{"rope_fraction": 1.0, "lr": 0.0155, "beta1": 0.93, "batch_tokens": 131072}
Each number is 500 + 25 x the weight over its row's rms, rounded and kept within 0 to 999. Layers, rows and columns count from 0. Numbers have three digits each. The size before them is the row's rms in percent of the matrix's.

# layer 4 attention value, 512x640, rms 0.0523, rows 454-474, columns 0-159
098:538515507464520494533505495574474499511488506508496513523432516506462501489502522484501516521486483502479490526506478501484501506515504503522467498503583510539506475490524504519487473532506505495479512500492532499526502502516456513491501521454506517466510524452493545471487427497518522467469508519547534484468475493517498496503514485538528501512492491518514516507506538495494512501543482507547479502467524502470508472505457517440509519510462521535486514456466475528472463511565497
097:478530469519486463476463483529539528503522481501493483525553490461516510486533540498481502471517499509497473523464473515507498508502506483466518500489513496482486491474489491507524549441449500489484528487481482509455501481477488445532451548486463484498472468488520475540504514536532510500504493446522469496481539534480492497511518508474508507483484526530531543481523537472537512494515472465469457483485517495523556523477479468510486481512513458486504535567505476514535515500520497
102:483510471507508503523509516477496474531503479532538485492535481446521493500478508475495537495508547488510505528535530475497460502508512512492516485486521520541496526456507477519480505450484505460525544446483502498485494501470515487492497480501495538507476524513536488510486508466524479503447513520490528513519468484501490464499496496494515495553488493519520504479525530469431478535470516462457495510492519533434520449498471431512457475469462516460510520495487492488490511483502518
099:524492471494532490466455502539417502490505477528493501495472480474501512539492486469491502510441486462480518479472519523512508490473517523519449504515490548500446536452462499546522464487511490478581482511530527501470483476511540475456496539520480499492503508564521475486521503489488497517463532487481536486480537506515483515448500496507519521471487486428525491449500506446512498530501462485522489491518494544484480491511498507531516521449462487552482482495483477492531473513471529
096:476556482496484526525471518512513523526504565481469509509479470514526470515508544478502531519474486524500500509507562450486511444497494455465506477460493468514551526482484500447532492474486498498528484534545531508475506509483536505486497501473520474490501569468518466505480535496442523500481525485503480473505555496519471528485530478502498515491532473488513474488487510524492529525495529514494507509511487452536499535511578530527501484514491495520471496538446512478472516524537518
094:541507484496515474477513467547490532505488454480515495508471494526478491551492503468530483487489449473496480519480507461519517460467483478496499496524519512461528495479513501540502499464475459482486528495487482533445466475465514494487464529466486496475531508527504503530520504503508555487496497457531537501487498512431488494506514555477521505500493486512486508467488489509520469496528538505444495535480484503514524499501516482496488475490478483522468501518477492503508490530524504
103:497501500505474508554470480537466517519528465488479471510485525516494491540522499517535485499474528519457446489462472522513474498498510477509500474521510513517522516444493488545492510491497482505539483499482519536558482487527517530482498484505452495501512539539534531512473472490485504530498484491516516491559491500523501577466507485488491482478525524451485496537509513533512492498500502502528487501546498493561502518482483474499495517429478535498511521455512482524522520551511527
101:527488503501495518538485482535476486508516558517490533512449510543513472465501459527467475501494465540498490494487459500499490491473472456486515479465455524490494494487498486515512501514513490503486456511479516450544513498542437490539466495502519495485476507482548517472515506484489557471472487523507489500485540532476508519525505499487508528499511503510555486494477508492470465544514463520501516454502508523508510501482472450525494466517502519500468539529514508496533524508491532
097:528513524498513434472509516476478513547503483490540476542494502476491537544499495522522519517513498486510566495471497513492534452505540500485489458486510465480500545493517507512513565472496481502493485525500466503500496467476512493500490508462494515479476525514523488476534510530518455502470512538496460552489475535511475479502527528480512509507426468482533445503544505501518482519514533524499492534525506437541509529474525483481459519523501425497467475511495537505474484506507519
094:506488514484497452453511513506498448516483490511501479498550519511509496508506516433534517483507528525492495470482518474481492496490525491501497535434500532497495495488478483473485533521502499562521456492488509475564499506539514496508505494534522481479465489491505534495489489543508532438482456516511467519524516533517542512496484480481520474511485488486497495515524505495502498504461505503521505522482494496565495492524495487491531481537526488527512452463495523514505458539482506
098:493513521490502537489490490438507473486477450512498473503506504497500473499498505507526489564485487560462538499506518464519499482495555537522495466452487480500497465448526475471554501505507522469511582493477493473471508524523520477508491539481511459517484459544486509507558574488519471440495533473480488524531520503478516546489475520495440514468506489540528510511499498477514504493499512497506472537545553484481481508508502475492533502534508565525530451512465511458483491536528504
099:495499543468467532506529477486557500498484452500496494499485510528482489541487502486508495531538538514454532480488519478493469518465530493528489457543477472442489513461525581499484463501491517535501480518499464491509490522510481488477506480454475499571538474485508492511531503489520474501556489481507511507554503497558475474527502498512507509484510509482496489514510477489471482491527493493522504545507503501472530538453522509532493529556527497450459492567489487532504500483526465
097:473522472513507529494526497494495532489519488515491535479535517497520510532519485520508495524513536484532486484480506497479482495499448504498489512501479545511486514521553529514471480523498501539479473504538490482488469516496504480485494518538499481467503505485462505501520546518474514491483468451494478506514526492510496513478513531455486503520485508510534572479502486488509462460527508497457472517510428475506490506469480468511468488478501476566447520529470484493494507452470489
101:525553501479487459533470496483492507470482495503533457464523519549523532513564472471478473483499480470468492549505531481480552463526499482488538504464501498527465517504488498455500475506505521460485524491480466505473506494457515532516511456475468521541538452523493495443508446518517492492532561489546556518510560534483505563488528528477520478471505514513481463470511503505533523520475493511565558537480482531478517469518528471487478468491466445533487500497524478531481523530489536
100:534470580533470528470494478455515489503482521509473523481481557497476517476517450489478495525491495489539525550440513503456469498462489501555507529523498477542540500459444542525490451513524470453484497550500492476499449514548480509508480524470507481511463478503489546509518535500496513444504475504500510512523459505502521480463493504484503496486502507495517521491503488513486482505559448513491512495506499476479495504507519459535536532500522516526538522456510502501470475461486521
094:528502466480533468510479516519496468521461498491481518508468539548530483481507501494519508478510458537479488488483492487478514499514542507489472468490508503476501501513518498487499484499479504517523480569491558483516505473480521524490508476524500480480460490499497511500535518521560486443534509492509536506522524512498483481506491477523491472512502515508529541522504477540484532531522478466549490467530507491528473463509470501445523459500491543495505513468466467512515538509496461
106:539488509503497469490527495541507533520444483466473531524508501455492525480534526472510492514497510542508538492474543539466458516526491531469512470487519470542457478479501449527536479479494493511532510519485486508516499466525464477430491526500508489453472513507438487496507479465524478492455504506472497521429490548503466527494513485524526551473471495491524506476535525521472501521483495551537484490490491502462511546489444488484485513504503526451500495443486494480509503495477507
093:488524548500514480546511484547487502512532484484503491490498506494494498492481491470537454537536506506511495549493504493500534481510498500500478482508462447489490475496482531496475549513531516523558446486512481504540486503496486487491483529500492479498486503541538466480492504525519526506503547499464518515524503499526514526499485509481477493464530477528514457521531488492547501512492493489482524432480521489488488472499466515524478498471476508501504513403494522527520494496476494
094:516495485438521494518479506503433481482461466527513514489500505514482526504518491485526510491533499494512512492563473454489505480508534552533506506507499484479489547463496556498525476569482468546493507485462532544512500525465546525451534539503497479537519497489520465498503495504504453520523456467461477574516467485515552491494523483477490496489496530516492547540472509482458506502496507492488499499400490541499470503479544537467517502516493488497482523494487479467542497512491503
100:516448526497515510468524520490468512534490528501496521511500476513505468475510564517493494509541477493506476457470541537503518467477502505556519479507542513498511516500486482517455531502485526507492522511525557500528490491509512501533485509502518445536480491518475518489458483550528517459532466569481502435498509504516485521540526513524482479494482499487516443486532500500488503497542519504509519529497498537504509511534487470460517527496466510514480525520512529484447499516531511
097:442507479480537504503446494535452508520506508508467511536446454489500504505481496508491514503493497523549525485480495516480474494525438540536476483506498501466508532519497510571461480449483452405467494538500500484511514461543485482494448499498490499488492521520537508455498497461511549489511530467501495495529530529566515510511505489542540496514452499530521495512503468502476531489505498510523526531514460495519486500515515485512511527551495518459500485472524497506440496522486469
# layer 4 attention output (transposed), 512x640, rms 0.212, rows 454-473, columns 0-159
097:532513488498510503435439494483500479505491503493497529496481550481485482510507471522551513482513517434535509501519517464487501501482516527490467497513501521462513501511496512530470502452497486559553526466511492489481483501515461509514511497492436496479490488481464496499532523466475499492511470527491505485480487488459486512507463476524492513511496485491515522504512517458478497515514535514467507463467509498552503500505514474534460509515505494472482496526482504526518446482499496
091:523489536478494477510520502480445498508495538536487467508466491556494478486474487509509508512534520469465538520529446526492488503538497529520484555486500532498512470521503511452547471513522479520522524497514489486507503488543527522528468486543548499496486493495493510485462544496508503542483519528505496526516499493449511472535523476527516510517485502517449468482473494524493495489478493480501518512503533475488500484490503485529490513457512497518545479502485535499517473551446499
097:488486500484509510523490435527508493479514499434510508524483507529487514532485513538536514485517504492507491495488481484529491501501532474514504494518478517505489525500487477521465533534536493505482466497471471502491505435514512472470541498494454537458528523512507502480528530524493527537526463523539516482524525483461533521536517539500487512487542505506471480499469518539536506450564486503523513540516527503491450512514511510515454494500536507504465496524500487528503521496526507
098:530516507508488499514511518496549494466499464503482507469520489522506481525495505507517512459498488540464532532507433490485488497474530493460534470508485483502527510508468542455489543537466502540461495524500494506462449540475482582443526527516537471496486474484454466490474515475499482492518505509520487540513422513484489451543479488520492506533515499519473521531494529497524496522503481464495465524470504478530497507495504566451498507537513491466486508479493503461477511524459520
097:529529520470483492513517526508495462503518512469508482509531485521502473530513490511477469492499499491507513482514468478466532529540491499502495516516479515515519474528476500491460492506489471492474481502453446509522500522531496544469495506500492522501515489473476522494510462523518514514492516509484488537450524526498512506498518488524470464515461521494476504442535472499532510474476546489540538527500544561508509514473486533515474489520506530557517461496523511493502470517516463
096:459520494519488477458498469521478489504455476540472528544474492498484451488495515527498522475525550485526519526463510486484490477465524531482496503472443524506460498500478529526490492482522506510486470484484513488472474454519455509524492506505463491498473496491459504457479506509470526505492519558486496491474495491528484497542486527499490501468511508476476509496485516511491503527502511468478472473503480556485485470513479499487458498502511507506501501529466506462495539455511513
100:462506509475539536537515549473461475525474503490491577510526508467517515473484513526486476527539461488462512464493518465509513481473489468481481492491499537512491526494491493454451509558541530473476551506541528511501518522469485524521541509511512468471498452499497462477525493486508544466487484533538457493476508487531480452508545517511499465529535473512514529482503490488485458501436520553470498500513509538477462500539514513496548490501485481509477454514488510475488508562507510
099:533549508513478489469467489461518498497519432507496518471474542458488539495479485467458479456524512492499463468517487476534485479520539563521501505523499496503539451471486439501520534516539510514524510494474483527553463482495505499461553447505445462543543528493485478510512495518558467462516470505518524485490484468523516472511519508505460527484470496504486507487531469512456464469514465486490559519487491558499512479504532504573527518484503572523488480508497492495486496452445499
095:504462497499497543492519487530482448483500532494485484525444506502513508488458540505466482510452491487471467492520482480543476539502474525496505542495519492513509470520499491503479519504505506528499513469474500497494461503514504494503498490510501513471478482492510489496484524532508514510527554501503484464502494496476554487475528511580517446494549551503484491492444501481534499501510462493507503470504529541524495489463527499499518448478505499469497531493533481499539553547532494
096:520477511547510522522480479470494469527517523489473441498499501485480504497529471507451502515522457470519483507517491508508491513484443497484478498490482492515524469486477500536516487481509501484434463524480528496475494542520475441513506484443503557492526479499507508500494537482494514486506559495521509522515508488541534532534488510494516533515523520518471479474510504481538503493500520473505505525496491508482461460510532500541497527490488563500500501507495477507435541548494438
099:484505549530472506481491490488483510502527544468488487510492515472490482558508488507538542460527522480513525499496492508523476489556458507484474495497513526470494469488499501511486492531497485533506433532492483498513541501501511483539526499468528572537499482453485473489459448476508448451521463526482488479482511472528555510483562528522538491526497527517492469483536498460476527512479510485503446518508485556498507495538487489504493536490512466507499504466473478486506427472485479
097:503494500497467504466534461522490494438521494485503486488517494479517490462476490480521497517476495515517481500504506481534534515535502493471525527468520499473484484548505538465513520493512498485504480506499525529467479474538502457504496505512508482490491503506466525494466506477524530485474507493489504505506503515441528478524513515542527525478532485503529509467463470526484523502483562497475492498502463495495503503510452497493524492483508461531457557473519560508514459518518519
098:511530509538544517493499495464468482484482512539501532547483518498555531477477503517512534515438511492470459493488512493493507507508519524522506475518559471505531495530519485498519485547547481521500523518466508513530547464529472491486495521530509471497487514520528530489510493512525467497503498550518436523530458506511504472501519499508508470494527446533524526512504549529486531567476503528474509504547482495481497511508535557522534519527525496480502529504415502471477491509477494
101:479448523500525532481521465552501504515482519505426498499471430462468504506502514511500519473523528491525487481511499515476495495508512498522472502486469545473506496475521500527480497478475446509518456455480486512495512483496471512512479512488535491502475482538466519526483516472503500486530485543499505504446462474490485472493488537484546501518495512501483529522518508469525479510492490470515476476467520555528490520494497472505556535495476459485483525502497559510539486513507471
097:515550517496532529555526527515476492527534522512475490494520476466516519528476530482470487495537464546511480486500474519515492504527491481481516492488532510470523517542521503486546508482507514510540478451488508493518509511488497488503491511509450488504498510471483543472502494458552511499501492478480545476487517497504498479481487474496512494439517499435507514488538522507490489519484527458490501473493513500486501469472480520506508488529521488518480496485493449516550490508509462
095:486525543555505516510510487482503522457485522558508465537493489484443499514513503469536519493473510475528504501543504485502542502503458463492500499573473486542494499487506541510475510473476484484573516457525499523504472521519497457525522510484465543556511534537492486519513480495483501504484491445510463509500454475537548484452510508558515527514519498511460457495474453499538480519511468530464568493499508471466509473525525555497485531496479440517461517485532578515486496515481518
109:471542508504492511528491490445492489480495550532531494498439494521468486496455531511534522499570523475499489520487471522518486511511456540523504526455505522476530488511451517489512533479502550498491494514483511500476510492478515519521516507505513506495519514483520488511512493466450500538491465532508507484540463428478514504509526487495482462530500518494480519487506475479466471519509529448491504522521512523559514490525552473499486521487475480505533546541455475505498452489476476
094:469500457513512482478490500477524491510482515508538526524459479484508487519495495515467508504509499484504487490521524493511472491516517494515524496526496526499488534502485479454517514495464530481480464500530517447498520499493493508437466468553472503482503487509467576481536474498567461529497479503519519484499486495511497508495499508524494470542550508482488502514504514480477501486519477533528494491485506476525539483514479502479499493530495545487521512508508535500535516514498439
091:476530502485519535474494521539535468494482533508473485499490522509471444523520495513483515532555511547550485513498498489469494534489491427480470512496505510524461479498474480543542517529478522495500480516490518470480494515529471500510470495486456501490513492532503524512497489474543509506517566479465475406508530507470506474482496478500493549508486469498487487459476515568490502463492528461451508448509488530544521472502486513507497480483484532465528473509543498505478505498483476
097:492515524502496506489492448530480474519515515512506535504475500507480542470485491487503474495492453531476525499519494436514544495465520546508466498505525491498482523500490496534481541481516507491492517502487448547541506514495477482462453499496484499476514502492531477515524510511481484528481487498470495527473440492508478454511439467522465506506480506473493484505458522536530477442498494498505474486505532511487499513505480480475472484496564465535495483500460520502471515508477530